config.toml
n_layer = 13
n_kv_head = 8
d_mlp = 2048
vocab_size = 8192
norm_eps = 1e-05
positions = "rope"
tie_embeddings = true
init_std_o = 0.00375
init_std_up = 0.0191
init_std_down = 0.00187
decay_fraction = 0.885
doc_mask = false
train_tokens = 634000000
Each number is 128 + 32 x the weight over its row's rms, rounded and kept within 0 to 255. Layers, rows and columns count from 0. Numbers have three digits each. The size before them is the row's rms in percent of the matrix's.

# down: layer 8 MLP down (transposed), 2048x512, rms 0.0627, rows 541-607, columns 128-191
# gate: layer 8 MLP gate, 2048x512, rms 0.121, rows 542-608, columns 128-191
# up: layer 8 MLP up, 2048x512, rms 0.129, rows 542-607, columns 128-191
down541 097:118125095157115110133138086111137140080136088128134105085110203125133195108182144128181138096130099095094151173139091107097087117137143058122134118138150119138135136136123152090157165134124117
gate542 095:150048130148147116188109157099151076138157153162152194167149073183159076076087207154109139141134145144127107121069165141115124100139125121136114123036138111148107167160112191137096114109148159
up542 099:184130116102118159123127104069126122078142175170109164136106119115157091107138198080143038089107132146156172102089100091134141109122140104164070137152106098134088145139079140054159144158151157
down542 098:140108138098128082092149110138143083179149149227112159129084099163107173139144148136107129182181190065124148130097169164164150102095148080145152153126133124126105107102118100166148129101112157
gate543 095:134144158152116105203164123149177108125184095142133122107155186096110121132127147135172058193183114057172146131125106170111099142099095166040149113147131119159082164101098048153108162106200141
up543 090:160131156167095134107165140146127133144119161108076175114134088179200159145080183157071096159173098111109103178162118145118142105132153103146138111149145109123130081170137153119155149075132110
down543 096:105046128057138105152135095088098097056158083131113087135133073172083102148148074132123122144116092192134146097138092101079101140088145101181116151111076146151176109158122117108133169179066143
gate544 098:162122121087040206123102113108090154104150177160124114139158150158102090133076109157143111087136107150188088129142108141180132209152151183154139159150199150070131090156091113080199173156167130
up544 101:114171138149221112074195152158152108162120157111125093132099125106127151137113181163095117106172144140168074151078157102091109150079126113176100095157133112071182170130118158190133141140079102
down544 108:083123069107163075151166081092140133163149112100148163091137092145131169161199104098105130162136164079129098101119133126214156118091161131125076097128135161108084120048173091134104129082144134
gate545 099:104119164083124135146120232143157112181081080134107147152153115109126103076115118134163148122217117179066174124160113157081153133186109053108116093129095131119171135097127116111139152091178128
up545 095:074143119143102117150155162072152069128108125162151111155148098136078105111102101196182147115158160155153167112139119122105164081126109159154112164153129108097105066127146168127081185112115124
down545 096:121159125090140151112140129136119156167173186142124187177179101152152160141141171165113146148090186075131136152213066117128081138077083127114117130156115097091126120112155137137193099100180095
gate546 101:184144186095202126131138121128111101103130136143105122095131113133176162112171147194117112133174115111176075154093142172114108131112144123059181172116189143142137078149188066104151085120146158
up546 100:190106125126213112135127133161120156075135133153124099095137117076143100129138129116110106135144158131139149119126175169148159146135150131155172134095126113122110139192123114144131090150172155
down546 103:118142116138195141131088156133117118090187102123128124120171093141107128096121122124189108149198085118179154089132124183142146145120142124162115079144088136140100127164101157059144088109137129
gate547 125:149128106136122170134118127110093062093133140131132128050121109149078181098180112124112126149116177116161137163088122138185073110107181106047115146165135115151150112153105099166107100193087075
up547 121:165087160094129148139109075072102172139117104094188171123088141139153145130158110126137143119115130119153125137123113095099146065150153105045118130146092109141134150135136124129099085154136139
down547 123:119159114125141095157126148177148177152132165093136090177137116108118118146052151115126114097172134170083086098179115149129205149087108143249166138150151149075127126102134120085145135102157142
gate548 100:169118113138099141157168132133114137153125122092092112101110141153079115122096200140115100197134143169192124149121062117078196144140154049123147140149170119122081166094187139157098051177138186
up548 103:115111132084085096118103120113127162117121108150098063113105200099110156130146075118092164172098196142160108233079117132145155086157141140112106125143153118108093127122118089128159149146032154
down548 097:128123203100154130113115057143191110125145127090147195114125154134158168138186133131131134127161118092098124112078124148109119111134141154069135190145131102149122039126078170133162168119106086
gate549 096:170170116124121152121154131106140123123105104127157163113153110115098116086160161186088119132157132129088152098128150102120180058220101119106101171108129097072096105160122150127153182073167092
up549 098:133127185121149111139149108151192107173140131114141163150136123177127171147171160117120162126068135105162104095123153099139091148091104167137136085062136127137156118075110093187138104077182145
down549 093:083121163100147108130123138154127130124130119168127141149151109092197102099090104088197086105120117139111113178136110131161128100105112122169123147089141109189102173136094150122076182172133142
gate550 090:064171093152128125117107131113142102134117060104135157118105076127154119104130142084141092089116125158113083111084182183136138125130126122211113109094168125197111149109131149106108123124126101
up550 093:136098195132100096092152146180123156163089116158127111163142122137151139151143121116120065090109139148141106202170096118141122121120123148137073152142148138101162127105144177080171156103171120
down550 091:176173149116149091188100093111178123127091117153120108138140148139180068121127091180135110105133081101078120146138143061118165151067115101115150140157081143184106098139102109134146110058130125
gate551 094:104101215105075101141167095117138134146122056171085077158106151128081128088164154172117173145150086096075176111095118132148083118161160108144122088147110129163119173149176148094166076119072106
up551 087:185156126096079087133154157134164101121148105095132155168088139087126044168126081134149125164070102145185054172136161165151122169110173124145169067111153112117158163171143106142109120133127151
down551 098:155122129143163093159132113149178134163141104093101105133143121078115121186181122112140080153122136168154143105154151130132156208089060141157156099091138103076178137108100190139076125164150083
gate552 102:075126109073091142089077206119166153175163137162109136118047238149125096111124135118126107117157172117097113119120114100098186174081140141155118162147095106057099120177105098142131129170133166
up552 101:149094103126140162090137097078109129141126131089138097188122166115123176095115192108122191116126134128053129090112088099118150230160170159104093120152047102166132136123151156218168148113149125
down552 101:149089069171097108164151147118119163184117143159172190109173125139156138172167167173106159095098148062050144123139172143093128150172124097097090115193104103135089150103144041160093099126131160
gate553 105:137150156137114132081130124068145142113139082184159077082097086161104132118069103112129131145116139151140116146129120062114084099136175098108117143151124151110158163174135118101136161000096139
up553 104:150091166157157149114162112111151135156125138104166160123108060173092147122129118145158152108072158148139116151145129136117111153105153143124165163130126161168164149118121100107087190158173158
down553 104:077160194183131159058170123110156131077164139117097116140134089119150131136132148135174105123090118183162139189080077131158136149131129157140143194060129123128110094137131134116076156149133129
gate554 103:077140097120117184120159099117200136144140121136123121168128081143063146116122160106149170115136110155156129140143124153138115135165177131155104072177135178200097113117107175078131145125072162
up554 106:154111086139106123089054149121096185161110126129154091119122174136158130090148140128179149126067165136150123131133170133122098148172100122114178124162152106095088122125133170206158120190180116
down554 111:173163169117155126122122168111132131145126121115083142142104140130150187148114158089104131107125088117143183128094127153140105091115160109116110132094069116102135143131098085177167105115182120
gate555 097:159155118087069176138086122099099118135080077130169136143104131150132115166121064176158116087124144164129073175149172137142126097127113092143110173098115149181114065128143208115148110123123214
up555 104:160113179092134140136127188169161126083112070080128086105127090083108085185145121160129144160119189086120137103143106175161161138104083153126195129148120121094059111116105082149129152161123128
down555 102:101137091133160115107113130127114111066050136129141107099126148089094152128188100162126141112143136184132168186107131107088091140095096109157178129120120103087130147202086114090146186127154116
gate556 107:155154128082184145155122175127103168025116117118173077164147158181171046100195184100142133125132067144121155169111105137130097151128126171148126150191151173102159149138181062142150145123039090
up556 104:167136186094131096119158192123130153161137096086094119168108076148126141135151141091145097136137066125104155146058131099107087127091135205077138142161120128109180068153131067158111127151165109
down556 099:178075074131116093174175181142106156161113061111152133120089199143123085139193120137143169172161175164098160139070104049152076100123151150106136122122119199128143140126187085139130120159177088
gate557 101:142146106134156127145124061183138109129224068108156078159151143139138106172161142098067110054088109095178132128144181127105112145115155153105108156076137132109177157123088150105134114149108174
up557 107:130139090139170126121206102126073107170143140119107140119076110143073099092136152118116124106109138143140089128104161127117174115111106173156094099166096097114117182130135137160061179170192109
down557 103:128155129142167146122134155130086118092126129119094081138117183154085053072068119147129100146107181134150162110121145107142142141112148086124087140108122136180122149092148106101083091100085137
gate558 096:085104089102132128091095136182066155108151108147160100043126079117083149145124095139065140151160159195083144124122134134161152135176086116143123107057098158117157097113180124117118088136107180
up558 096:095121123100111089127139086084075178142130117109158093118185156114111121156167113120126200124126088115204169209138174159124124098151130092116115116110087118146115162136094099116122083146062141
down558 099:103093065098094102158102167114067160143148192152086131076100145102045089100116134118102149137164153181100134154112124134114096106154138128201064083086153144143086111135107092145151175096061123
gate559 095:115093080119098114139078123107092078100115116135173099158114170076129123135116134157146062137128102180108104077114103142154145075152120213083157160103121114196111094126113126143120176129172109
up559 095:126057139129146084111099118175171149160143111109094193182065148156131051186133138086113120096182040146127166163160146141124122148071131107120119169198098137066108129138137176089148091098095161
down559 094:121149142130135137133163142136096128160111096101115119149127080099077112133157120183154103157157102165140104104098134167103129120187097101096174143165063145204118112131115148129108114158120060
gate560 116:095136141150153068155085122126143166133124097155096134143134131021109091130151111127084206075105105163123113131114114123185115186137175137118114151183155125157096151096162145163104146089171095
up560 103:112101117171146173099134169142174109160090150143189131106125124177140154104191170184155113162110164093093113140107105138107198169107090118199140112116090150147122082107111140183102088171128164
down560 112:137159074126149137131132164172094134191203164065121136114107126119155106157083155109122132174123144130143151153122097136151113126120135149141151103132158097119175138142122145111109150082166143
gate561 100:122149128112128080184134105164099133092135114089166131143124143109202146145182141138175115140155133114169121125133082141138091104163167110144116140166152093122092141132139145137179129082191082
up561 095:146090146124119136166169132083123110165114171124140082126113093141071137137117088110103085115117087166098183136098117185112092098103131126062122101211154156089124127093111179141154142196113100
down561 096:145169086116118169108117161146173142106107092094115133166125143111158190156135095209122122065141119118155148129143120139117129211161175113126150153107164056145173022120165159142094162101138138
gate562 108:137173074081178013178143137138108138130125082154166142133166115171147104174191171131159172107159108125130138190144124184156083152154159184087108108125192143118148180147119106193141159138149141
up562 101:093180144178064067129102222188143096126120096168136117139139154125148139174091127150156166146113107149153148176125183105109132062183133163128097067094091141084137108161162166089105118130147166
down562 102:102170120085156181135179140102124095070189125161152197113151157116140101120186137120063137136131144107104077096071165059173130077123105136106140172104180132151106120139112105089149105080075140
gate563 095:162102154103003147144159134154075131146102134103085130146198117186140128177155086144159083100114111181130133126128154150066075143123172136108105085074131123110070142119146173116126127134179131
up563 098:125148155105089129113148149121107166088140130117158133125201143117116086126151141172100137127178107151046118152091100159078209093136142187143126130144180060120173117141151135135183151185131145
down563 096:158159151162085131142133065129136143132101169197102141160113077111146137101105091108122131104084108063140109151106101112090115149147123093131077138098069136163107120060086100129154078132151159
gate564 106:066119164087131116117042119162143132182153181169119166175149134168086118069137147171122167119096143138160154155129152145169155151092043075069091117103103135153113116161135116167167071061121133
up564 106:107107129125117099137128182114049141170088094170152079095154148119139166086131118092115182122167185099163060168179155126135117156104167111097166123123143127171146125127097138071144107075131091
down564 108:117115184141142099181141134107061122109139139101159125163189113162159150094108089108126083152118126098093135079107182159133154121147156173127088149107149100154169136081101111114128086111166161
gate565 110:116133114083177196069166108160099151110171130106166129160141143161104112190115148106172093065079143131143106122149157161125114093140151160054141099109120114146084146149150102151134073100104131
up565 097:123110151149140114135146099131116183134153084121200088128069150137156166082077141094140162117115123059129111154118202125122121123122088162086194089157076089162134112159117120201118142152139124
down565 102:141138149173177148099121080110121201124222162186124131059115114087091068128065177150173153133180102138136119131144169131115136129167137184100162103140123143156134159150080067111116154114108076
gate566 093:114149040119099155208120124136164136149151109140177155160112163110122127145151116165121124083182141116156128128168123074120100080132108166123124086125137138098136105129143137112079141106052148
up566 093:120112152203153127222156178149146136150081044157069162134080116132145124117122112091155114118102143187108129071149165104150173140138202132122126167140050090116129110151185104134165101082121133
down566 093:105052061164118099174103104103126124103110112159167052102085100108139148103147186126128154124106131161112104140187215127102180120122118138127081141122102131113138095133072133071036149159147088
gate567 093:137108114135126121129110155153118125139124140114088116163148163163125129090139144079114150145099117047154138111108112159120100086126102191138147139097149095152132115167143104140196117106139091
up567 092:148125104135184121160128107086155163131173003129158105093104097152162081116098061112127133000122098165173085146165126145124152200119185072150109172187115151102105125068121129091165155165169093
down567 089:160092198118133159152167143134117111108170152118113135091106168156116138141140135157123092070152144130168102128136134156090166116151136124085056112081139111174113076152098217078123106102156133
gate568 105:171144133148142167050090185157100116098109122153173132102123153106129159153074184133119140119121073102177070101199125107080130104125141135156114130141091054118144149146158123108126129171193132
up568 098:132165168109106145156127084165100110147111151075097095168116087133126074094119088186165139122132176119096172158150139166069101146145121173139070087174133137177149044117112171115089179089133140
down568 108:210105108128135064148095096135086137127152137060142045079150114120115122050145070157138113152154161113127100129147219157093154125165134110109081151177089146121124124081169136097097158136103123
gate569 103:153155166132122133175155125131094120108158103097136129134130153139153158156108115110097215168151097117104121104176106063077166072165090110119126068194109125145177106168143116119054111131121166
up569 076:155097103108102104089094127141152120167097137126128129146144094127107125110075149137142087124124127130163115150108112174150148168112093116069109138119103129109117140097127078096165165158158089
down569 113:110151150100121128076086144130133141095142107152155113151156106166128071071141188104154128090184161152132139189136132131190098109090089159093136145100067095106125094113166144128119139131104118
gate570 103:124114152152097160190107100096147145122198149130112139117110118127117111107127170147124171137085171154156091179102156087197103109125108181135111091126182162083107074119112114100084133107095140
up570 102:169135113151160143120107152095089198126111081134105156150148133089141182089133144113138076154122109069112144134099140067118111156101123169090125127138092160179130166189176117196161114084103123
down570 102:094097097207143123060180115163114146116093109102146106101158126116125125068131146139141116141092149118167122165105107111148100165172100141115142086082101180147134146119140152103145113121156133
gate571 109:179147118091128094103120136128119148131091109141123110164094101122116167161133134139145115154172176154157092111109164121179172139133115139082141143154095109189107142104150137136094107107140104
up571 108:116146139170139131110122162120109145146165129146122105156125167077174112197153171152125080083111157091111145122130113171100119111148132181090169123100144152090086142113133140152117155162132122
down571 103:124156125122132165167170079089159125113142084128127092118136167089138134167124145135103176080120140099140112080116097122095120094070088089137160143085098115174029107137079112098125149114108131
gate572 095:156159142122049158155120159125147151121060135110099055152123122117115110087132080160169155205130157174159150106120190084068116135189089110175115194131124122132179100122083147133134101102119089
up572 095:141140124101148133111120126142179168137160126138069119110104153134088143150182158119123106087174084122139116154181155100155107124119162122105127091053094164095148082109159111141124143193114123
down572 096:131126097160107124127121073103136154108154134128120128209101162107111117141119120215133160112129183157153128140146137160140058162118110102104149111098109096158159123163076139157152135118111150
gate573 091:170096156143156147119172124136188169156101128111177125113123150122159094145150092128162167157189188114141157091112109138120087103109133155078119166122168114181131142086132194083119139146129135
up573 096:169122111105064110168110100120116101104157145185117087086135114161094118203114085162192153126188120112106120120167103089137151107131081144128113115067153155065193153194063131130108074178159141
down573 092:126118081143106148090135089109160088128128140100146113143177167152072088068112118071014156174139097128129115161138184141170122125126143109111121107105124163144156119149127114092085112111106183
gate574 097:138114155105174112094075131127119103123093087168114107126135061163122125102109147081130209113119158125145133126090100121121090167070155117104115131109179156122093134120134077135215136124134166
up574 097:106213116106091092134096107102111116089148103143076107130109202149135139094143106163037122087119151093090100145142129097111106113095085151125147076111105072116101112110082136165101138140180164
down574 100:144121142116116126148119077160140168124178151093136093189129180154115199108147105143106092089122046073088119129125112155081108135121083197067123142094083119089117145099107107156110088157196210
gate575 108:183132131123076116119172131138140108124137130141189149077062113171099137124082173136098142179132142119164092101100143102059098102106153092109088128127104139111159145156126130076120186123186107
up575 105:107173070164163141126184125140086163138065133133160093137115132173140114114127141167134125089103124125103105152123165110127153137144126147114145107076138156108160060118172169060109102151147066
down575 094:112092107136136148160140106109154149072119182134122093095115080179089118136099111125147114090109185139169138114132130103130165136141083128122092116112088123094145071134097195143138078117140183
gate576 115:190115139135087088137154124123079099076130135126143191143155182140117152075110118103077151140144099109123065076159175146162116123137067134098136138121131128109132111180133075146130108096185183
up576 108:065155091094144135125100071098091137086096157138102147103120151132093122134100090106124134116153101064181091080111185114074087106194158061135193177089081160126147125168128102060172082119116162
down576 108:083162101103109082138095102137138119153153094141163138109116139163150144098126124124116091139099159136144143066078143158209128126179098080132126145158182104127132079123202108148167098110161149
gate577 099:145113109099095120151069163180119108134118082139171138144175173106099157171127083104117222184092145131159056153106170093148167108077062156121118115074064132101139165178069161144129115181098151
up577 092:102141075127121114099174184093102158116101079131169079082137099147115120158182154119122103133111161108119117150133152170153104144135166126138135170142076125089106141109099136102210183163093147
down577 096:159115148102114145128073148116143134134073117218127117139097139082120106103035148099120128182113143084076127099114085213132108124113109134121112106168087200170159151160095123129096191118134114
gate578 100:165078101131086098113136175156162099087070156104143169143040140130086115138130140217085095100137073116146107148176117097105133165073101104152106097091127149177101098090101142096141121123139194
up578 105:151152120136148092092095153075135118116128126104122076149087134159158111175190137117146165109171127142074067059135067130155136132090137096147131129122162127147125147150178073116102150148089142
down578 098:115173082122135094085100136088149123137118124118151109083108143087113100116123143122101105132084163112121101134100126098123137126067110182141136152127192149127084163147138171150089126150104137
gate579 107:109137122093152131137153115134141137098164119160145125104129149147150121150094060161177103113135121139128139116134083138173138190122140145135048129150137068166073165172164163132107134170124173
up579 104:184164125142173116093146099107057090148124129100141093170139190124124125167102129187135093138075086165216113157122120115145186161110129142123084056099123121168157122180102161153116161116172164
down579 106:083127104152143094135170141135083160116106135102106082083146158149158106131123174131103100105160175126117037089096124168145133091109113105128114116124117154150162100125147102141123171140171151
gate580 103:109156165073158105177062121101065173154138119137110090175151138144158095092134145140111096148127111148146104144050081116091166103189129132167149086120104160109038161120100116162159163146113110
up580 106:126109115148155166130136077138198162128093141088084103089080095160107132142203147147092159101108097113098100132084135111144082065109141140134084150143146113178126125076128132109126145154144170
down580 098:111077117122148110126153160154145138174131132103149152106114066055107102059176157148156122057122116150131156141126091078137075139160107135117125144146108093158114073144156151072102079100099111
gate581 092:192168122142132114137114109118150200132127127162131055133094133163167148111100170119126131133137140087104118116130032143111130150129099116098104092142104130194149168139127126031163148167113122
up581 092:111115180122069183100134111130126128119077153139107095172120167144126119145139155173129104096113188114112065142165178107165115151138144099101175134153078107149137160159143135132171120105161138
down581 087:145075150111079180144128125121137136106132110103167122183087140139097113079143124109144180137102099129174096177107125121166138100098131106154150142138146144125131088142119118054069142095158154
gate582 099:147191113134078097131165164130140144158080103146125106126133142163114184145119160097087126101083040156125138079173133122166144172097168141125125176153153166120097115137113116158098124095138156
up582 090:130172128096138074155150126043160173153187179063184176136104092107088138090147175119100114125131100116111082133132128144127086082198154124093144101095119152156137109106091186110130140150103121
down582 100:152171142105142127125126105135063107126124132128168144134137144149178109101087143083161123149105109112135142073168121153147153171146205115081141100171183171159182145082114193097096123150051179
gate583 109:108156138107146063134162098217124083091126110138130158138139192145145128139105109121132170110125074099108134178160163144117125123093119133160153124108124173151208111177155088144107079068158104
up583 101:144096115146136161078162147119124144075126066123125146154153084167073083138128148122135062098135101202145087101144176119073108077131097162142136045135168139129186146129154120129142130071143133
down583 100:146093152089096107129159151109179166178143122137156130129092126110081146115135138137126161180159143145119150089107151075113129140113117142109135130119194163148163080142105157151117129082175181
gate584 096:057128160145070156068156170192113164100064114126128157146157132134147111109160117132098146145128085098151110082130146145153127121159146113143122123201150049092102192099157154158159132124096142
up584 102:159117137117133079136078137073129080161209147190159138150154111101171170151175092116094134131124108119169120161107112152095156101123128143166127123176044127093174126176095124149161147147137093
down584 096:110131167130165160150065110149100132212167087170147114133163185142197162132157118150102076155101142105125045043148154192127138089132125158180176124110152146140123134152099111138135162138126102
gate585 091:139159094058062143120106083138083151107111140178101149109082059142128178131189117174100127106071186113103090141136091120124164103072124105154148133120067143134128093129151138122165149140086142
up585 092:155141156126112133148189133112068147118179098128125125139162089083155191153116130125133118192125148148158117120178095149139147108163136038114114108120109171104117168140135120095150111115114093
down585 091:104148105123123151157139168127118147140113134110085119157141149131145100151105158172124076127134147120178147142147092095149116106102073138111125171151205143128099177172115106118147129188143153
gate586 096:161146118114139195094099061133160208128164128168112159094107138142092074054117073193138118097112054142168178124129115100118183140101141110146105095145138113150138110144137092113135094079068163
up586 101:116146211124171147112135169082187154097129084161128178141126114149156134188096077097098159131108137088097028114163153162111162162138104125061202097146193118129073087129100121068168160097118177
down586 106:150164161133160088125118094131175159088090125131178148079090164130126106109082093165103151131092132094148138089096097167132139122082106172126093111174152186115123181188115065125151098097133163
gate587 099:125134164118099128192172147097105135114107078107118097139090165109068130091191107074141150108109117127050117118159150192124163134035164130136125075132101130111150126153119117082123120115094182
up587 097:094122074109163160090189190105131096139141108137160092127163136112120147099119155072107178119145152128157181168145158169123082145097107092167175116103167120135131131144129122117079103057124136
down587 099:127100143148146142094161166175127132126204119186115131083069086133158108111170134098150152132162136133136178196168063155083058128105152109086107102123204131154092140116162205092136120189158220
gate588 101:100097117130106147144095141105173109147097126184158132179197185092152131117076175087140135159128193060144169158170150107178077132064083133192136106165130180160122103140163163110093160125169063
up588 099:115079149132099120155160110161129136136092095086072125105103090161123151102173183145138153097093178127097096112112130078160150113129128172119177123090129086116174137159203193112164122143097155
down588 100:119130150124168127094123140068153121128083054161153141091176060136118167135128135110103101138188123121140202130103097142140111114133159164075131144107107122127186225136132181102136159151104119
gate589 102:110146171099146153113164078163089105120146097103149045103132103138160083141060102123139088125123153093154093145137119116166160133184124088083136069153136209116086137128150127131175143100156092
up589 103:143079153125155152109122086136175113112113161139101232103149153143136144119101207144123157140156148100065140068156190118129063123082153106188155082141146141154102113114169140118090089170111105
down589 098:117166113140101157193148099135145107125160104146094158055128151085083096101183158187126118099115140092082112138155141148111101156165129121148143132119177164198089119125152095169106142117194173
gate590 103:121172152059186121171077163116149094060153073162138096140156164130137134087149085126117117133104093133151145158148175132134156125065124145099132110178164167164119095135120085091189133126172090
up590 099:069119141132187171110103104091154125104144141116105124125089098124090192139097106138118060108140124113157133084083183126089143120098147115170136085121112160140085112163111095133156168121164106
down590 109:137179111086084191082089132128101146093206162120084085114149116161119160089125169175108106137111151131146147093058131112109099097064108117155107102094154100087096080121197114110143139148113147
gate591 103:134122153107139142083063119142067082090060155164193099083105133139163172133112114073132144095069127140145122176106087182114079147105158142132121064132117143151098193130073061101148104155108157
up591 101:150109105103138168169158198117103160097185097166126135141111133092149073109155170201138147141068203111133171130119176160140113140128180140130050153098151164117150142118172103079083157142091093
down591 103:085144111105159090167187162082143123071164079099084093140133164117135066118123140158123073107093111088087112116092100102091132133085157130082095164144164121182119096141104092078122182156108140
gate592 106:153151155131153160134113128073102131135155179215116165138170159157086127144145126170092128109166172146126081138054084131125147146106107083135142132139087106025160174126142169174098094150162137
up592 109:143163114145132162115088174149073048141128143163152135139106089147139118145110127172113138132113105135146164104080151170135089079089079150109145113142155134149150090103159143090106131135130137
down592 104:060110145126095167100161114117080210137138128144097117121114107123173151134094182120117119125165153143100109102094105133184155085082103056157116120107168119158099146146147108130086113148113200
gate593 101:121142126116132075135151108112117043098076161103124099061119151129162150119147188143083148174122141097116139137096084128107159127117118136189100192158165109139080152128052129112114138094171157
up593 101:192136135147057126116103070190033111117198151137210109103138151122071117132117101117135042169105151151106100126149085134098167122115164112141162142090141144126101120172157136164162146122175134
down593 109:127136164122126152115089092117123117117052104128125111112142169131084120168133129112170161111118095154148151090124176122134166133170106110121104095062099144065104126129142115134101176148153176
gate594 103:162194167148146149172179141099129114118163122096170119075118149105104128139143097155137137115143138112143118107080084101175111157161157119127117100144107163105158155138186117082117118180086170
up594 106:150129170107159134162159176158084172141182070140161141148114082113144128130158113126145126139137171089179097111173084048148142102101102115131169151119088167131168161081188163083142152155125105
down594 111:177093173104178130166103170163094172100180076152120091083125062116080157087176073115111080157121083147118065175166130148190160083115104144114097086151134076093136157165132077087150150085122161
gate595 100:097134101158169147157133061082122145141165137069156171113115195146186150090136139147146103138164092195094098121164109082106151127103154131185117126100084110100146087152127122130159161088127051
up595 099:130091110131146136152100151113104130124091139171148087127129182100153120156170164153153139209128173135111097109106192183081132159169113126092109105097142163143060146136097192113093162082154067
down595 100:140141134086118104131118160188142085107157070112166169149124146119130145119131131157154139173105119155147079070122213111092150086168090110140124150135137147154107134087130150151145144130171093
gate596 104:118157130141140151168177117095071110110146071117081117130102142124109130119095137131146061135206109135099162132180104102152170133095153121134181118110093188075098177127071152121160070139100143
up596 099:127091137151149157121120139164125117149097122142150135144096126131143149153090111121153147155156111116124171106123122124171157163105143120133147099112150118170108092069078131154135103128191044
down596 100:107137129120132120153133165168103129112135142131157111112097102158151139101095156124199129101091167196137107103128089129117148110128146092163167165117099126207129097101085113093174095141158144
gate597 096:085161107171130149150119126137112121121119115091131135153132087077138171147143117220110093136113158109084080134115086103113090121175184081208125063112119156163121086061153128139073094115037159
up597 097:153112123078154095110119090104085194089118133140142117103106076158131150102172120141187177137073123139156140122122075105128148150124124159083134070111110139095135062127062121158202184216161117
down597 093:096101100120115104101100185107125081125139167128067145123124125123131139113125077123174088123146087202083131075123133112129093134117133072202122128189116153134182116095177077111135127059111145
gate598 100:146135119162133146110157148135161109115129096093150169137123160106130131116121066105096145147106142166165137115065116057138128133078113113113126102126202142132109116199128130130112140104144131
up598 095:135079142086148099141130158100061119115130134132128099144168151141112098110172073194098133126106105126111179147114162168128128184128138177067169086127087083083134111099044127143142091084169118
down598 098:112088135142136145133144162095116139092104080190115165096124148122181096094108166147142164169194161159127175109094154129148137146121124136122035110120077071142125132082105113134123093116131075
gate599 101:145092111164130137095142135131128175108141108101135133127182121163142149164125100186172132087147149086169127075151169155107100171159158068136078116127130143086090164165125111094116065109112115
up599 105:123122086097123135086092153174187101168100189071113117133154098145110131116114105130145125122129075124089126096115169104115105115069150063134121112105133093180148104120133151149068170151099148
down599 100:086155162101122148164120101157050127139130106132142138153070171150041147138165170102120124167130178093130183107151145148138116158089133159180104100108126106166114169139097105170119124135149033
gate600 101:115087214086151138125148179184143124109101191111128137095179112100167158145153076120068182123174055180109124114131096148102121145080085107114123125089138102135097165109172135156115100124108169
up600 105:106138199163161132170075099098153171151069086193168117127123124105139079124095138128055157138118120180147209126131114134143105146091131074079119079116142119122072164137151135103139111174148148
down600 101:177155137192083163125089112094079103094097057085136078103179141104137084172095158143162160070125120137138126140128106158144091144141170117159109098107152194091097140102067097133123140126143094
gate601 104:152147127144101131116168184159143130130139152066090193154130099126119086094119168142052122094199121106128154091250125138070125096134164098146160150170141117117094196135142092128158096103170111
up601 106:183082138109144183202101106131068160115147159197114157128153165095112109154094166112136085078113206135152130144076116135099131147082095159082148109107194131107099103154099156136120116117113148
down601 104:146157131062114181132132094178166108074089062147090118121145164107058120087129157171127075073127094088075138161094114086154180153147153169110141158145151093151118150182140129103140122163190119
gate602 104:185128138128184139103116178125120139139143172145117114068153110138097174157102104167182139202112155061185075160112099050118134160110100118135151177120097120129077116134143138143103146129184122
up602 101:114131130153115124159186072133103129129133127139081155091143121093091108223160143090135121086114116173189093117136066120112142095080102136187059138142161157117150136104163172101118120118161109
down602 101:190164156187100124092138136105105097132124100159180106173088169115157132148078090158087109116136163096140150120163187169054152117119107117154138131172171095130140162182126173136176103088107109
gate603 110:087093145178137129104074074125108154189131176113038144120151115115158188104141185207134096164084148110143104135110106125122096132173196134086153118172120084090178086143108127149123119122108120
up603 109:173134122152103123141132155073161035155177172086161153156129083124149167192167161139112128136155109213128117132145111157119068096213152167122126131123119160156125095149175135101150156150128145
down603 122:110139185075144151171065141174165134155138153139027112100135078119128191146110139132176153120074184041105172133121095159146230110126105204104086148168149100139093150129088103078111130088100125
gate604 101:135145126135141180159072156174100168162112127111112119166104139147130113105153107135138083092109121109108059061149093104172116095142158085128101073100170139147116154149134141129127158134141115
up604 096:134165121142247159112075133086078119125184151183093112167136136111177095148123150097218181149116112131086094130102124150157140178106106150132130082108163159161125153104157131207114161121175111
down604 099:076118116141159131162112126108170127159161164142113193121144149118159126085121046115158130111130150142103062079054109077169113116129103094163164098163110144155139124110103137216133140115166088
gate605 097:163072148211135118135150118187172154119198167144109115134130198146163091106161110136128124126122119128179080171153131120129128087090152150123114112142123092161108126140140192144108156073143134
up605 097:123144095143153159150146061103114099176151085125142146080078153156132116127180094122091148089066159085140145158133129137135166139146111150098137084120133123096126104145129186178135131123152130
down605 097:103146144090074147097141120098131182103196141104095122081167153093152100128102091171075110045062183163122146194106156161112163138153132164096091093145211100131102146141176096157139135182196127
gate606 103:207144198188111218159070162143180175131162141148135142149181112064073151125149100148128092169138110166060125197125103089121144106167112111132128093166132085097111148180137141108135098145134114
up606 104:127152145082072107107109141093146111130212039085137100109083092147136153091110127106152146149168150138143118131141124139156146101112175148157107066026121104087080086156117122155118154126101089
down606 101:170146139100125146139155098130135122118131059094157113151112115172129155123087117075091134069117187143111082168062072204159092124116084128122142169164078173119128143140096115150152152126157109
gate607 097:180071101127150122167090156154174119138133072132149091120119116082139130110086202128084158134164128157167153148096139141168144116113130204093093163192082116134168124095141138153116068126079141
up607 099:151171147112134148084118103170155075121154178090158140134131086100131123109101114127146232155180074105166142126107157140109154114180153104056084140111151111141063151161098146145135103097182203
down607 095:130104086125097140109072113182081144148145141162171160149114138146178152127117086157121156135142108137110132111142153081132071128166114102107113215145151131127109067076171126183101140102090133
gate608 099:204148126082109162107146148169153164168132157097147098104139139131110119115080165102073145151034147116140158107079126108103095092159161160075131152156095107109109110114171121118144186135143117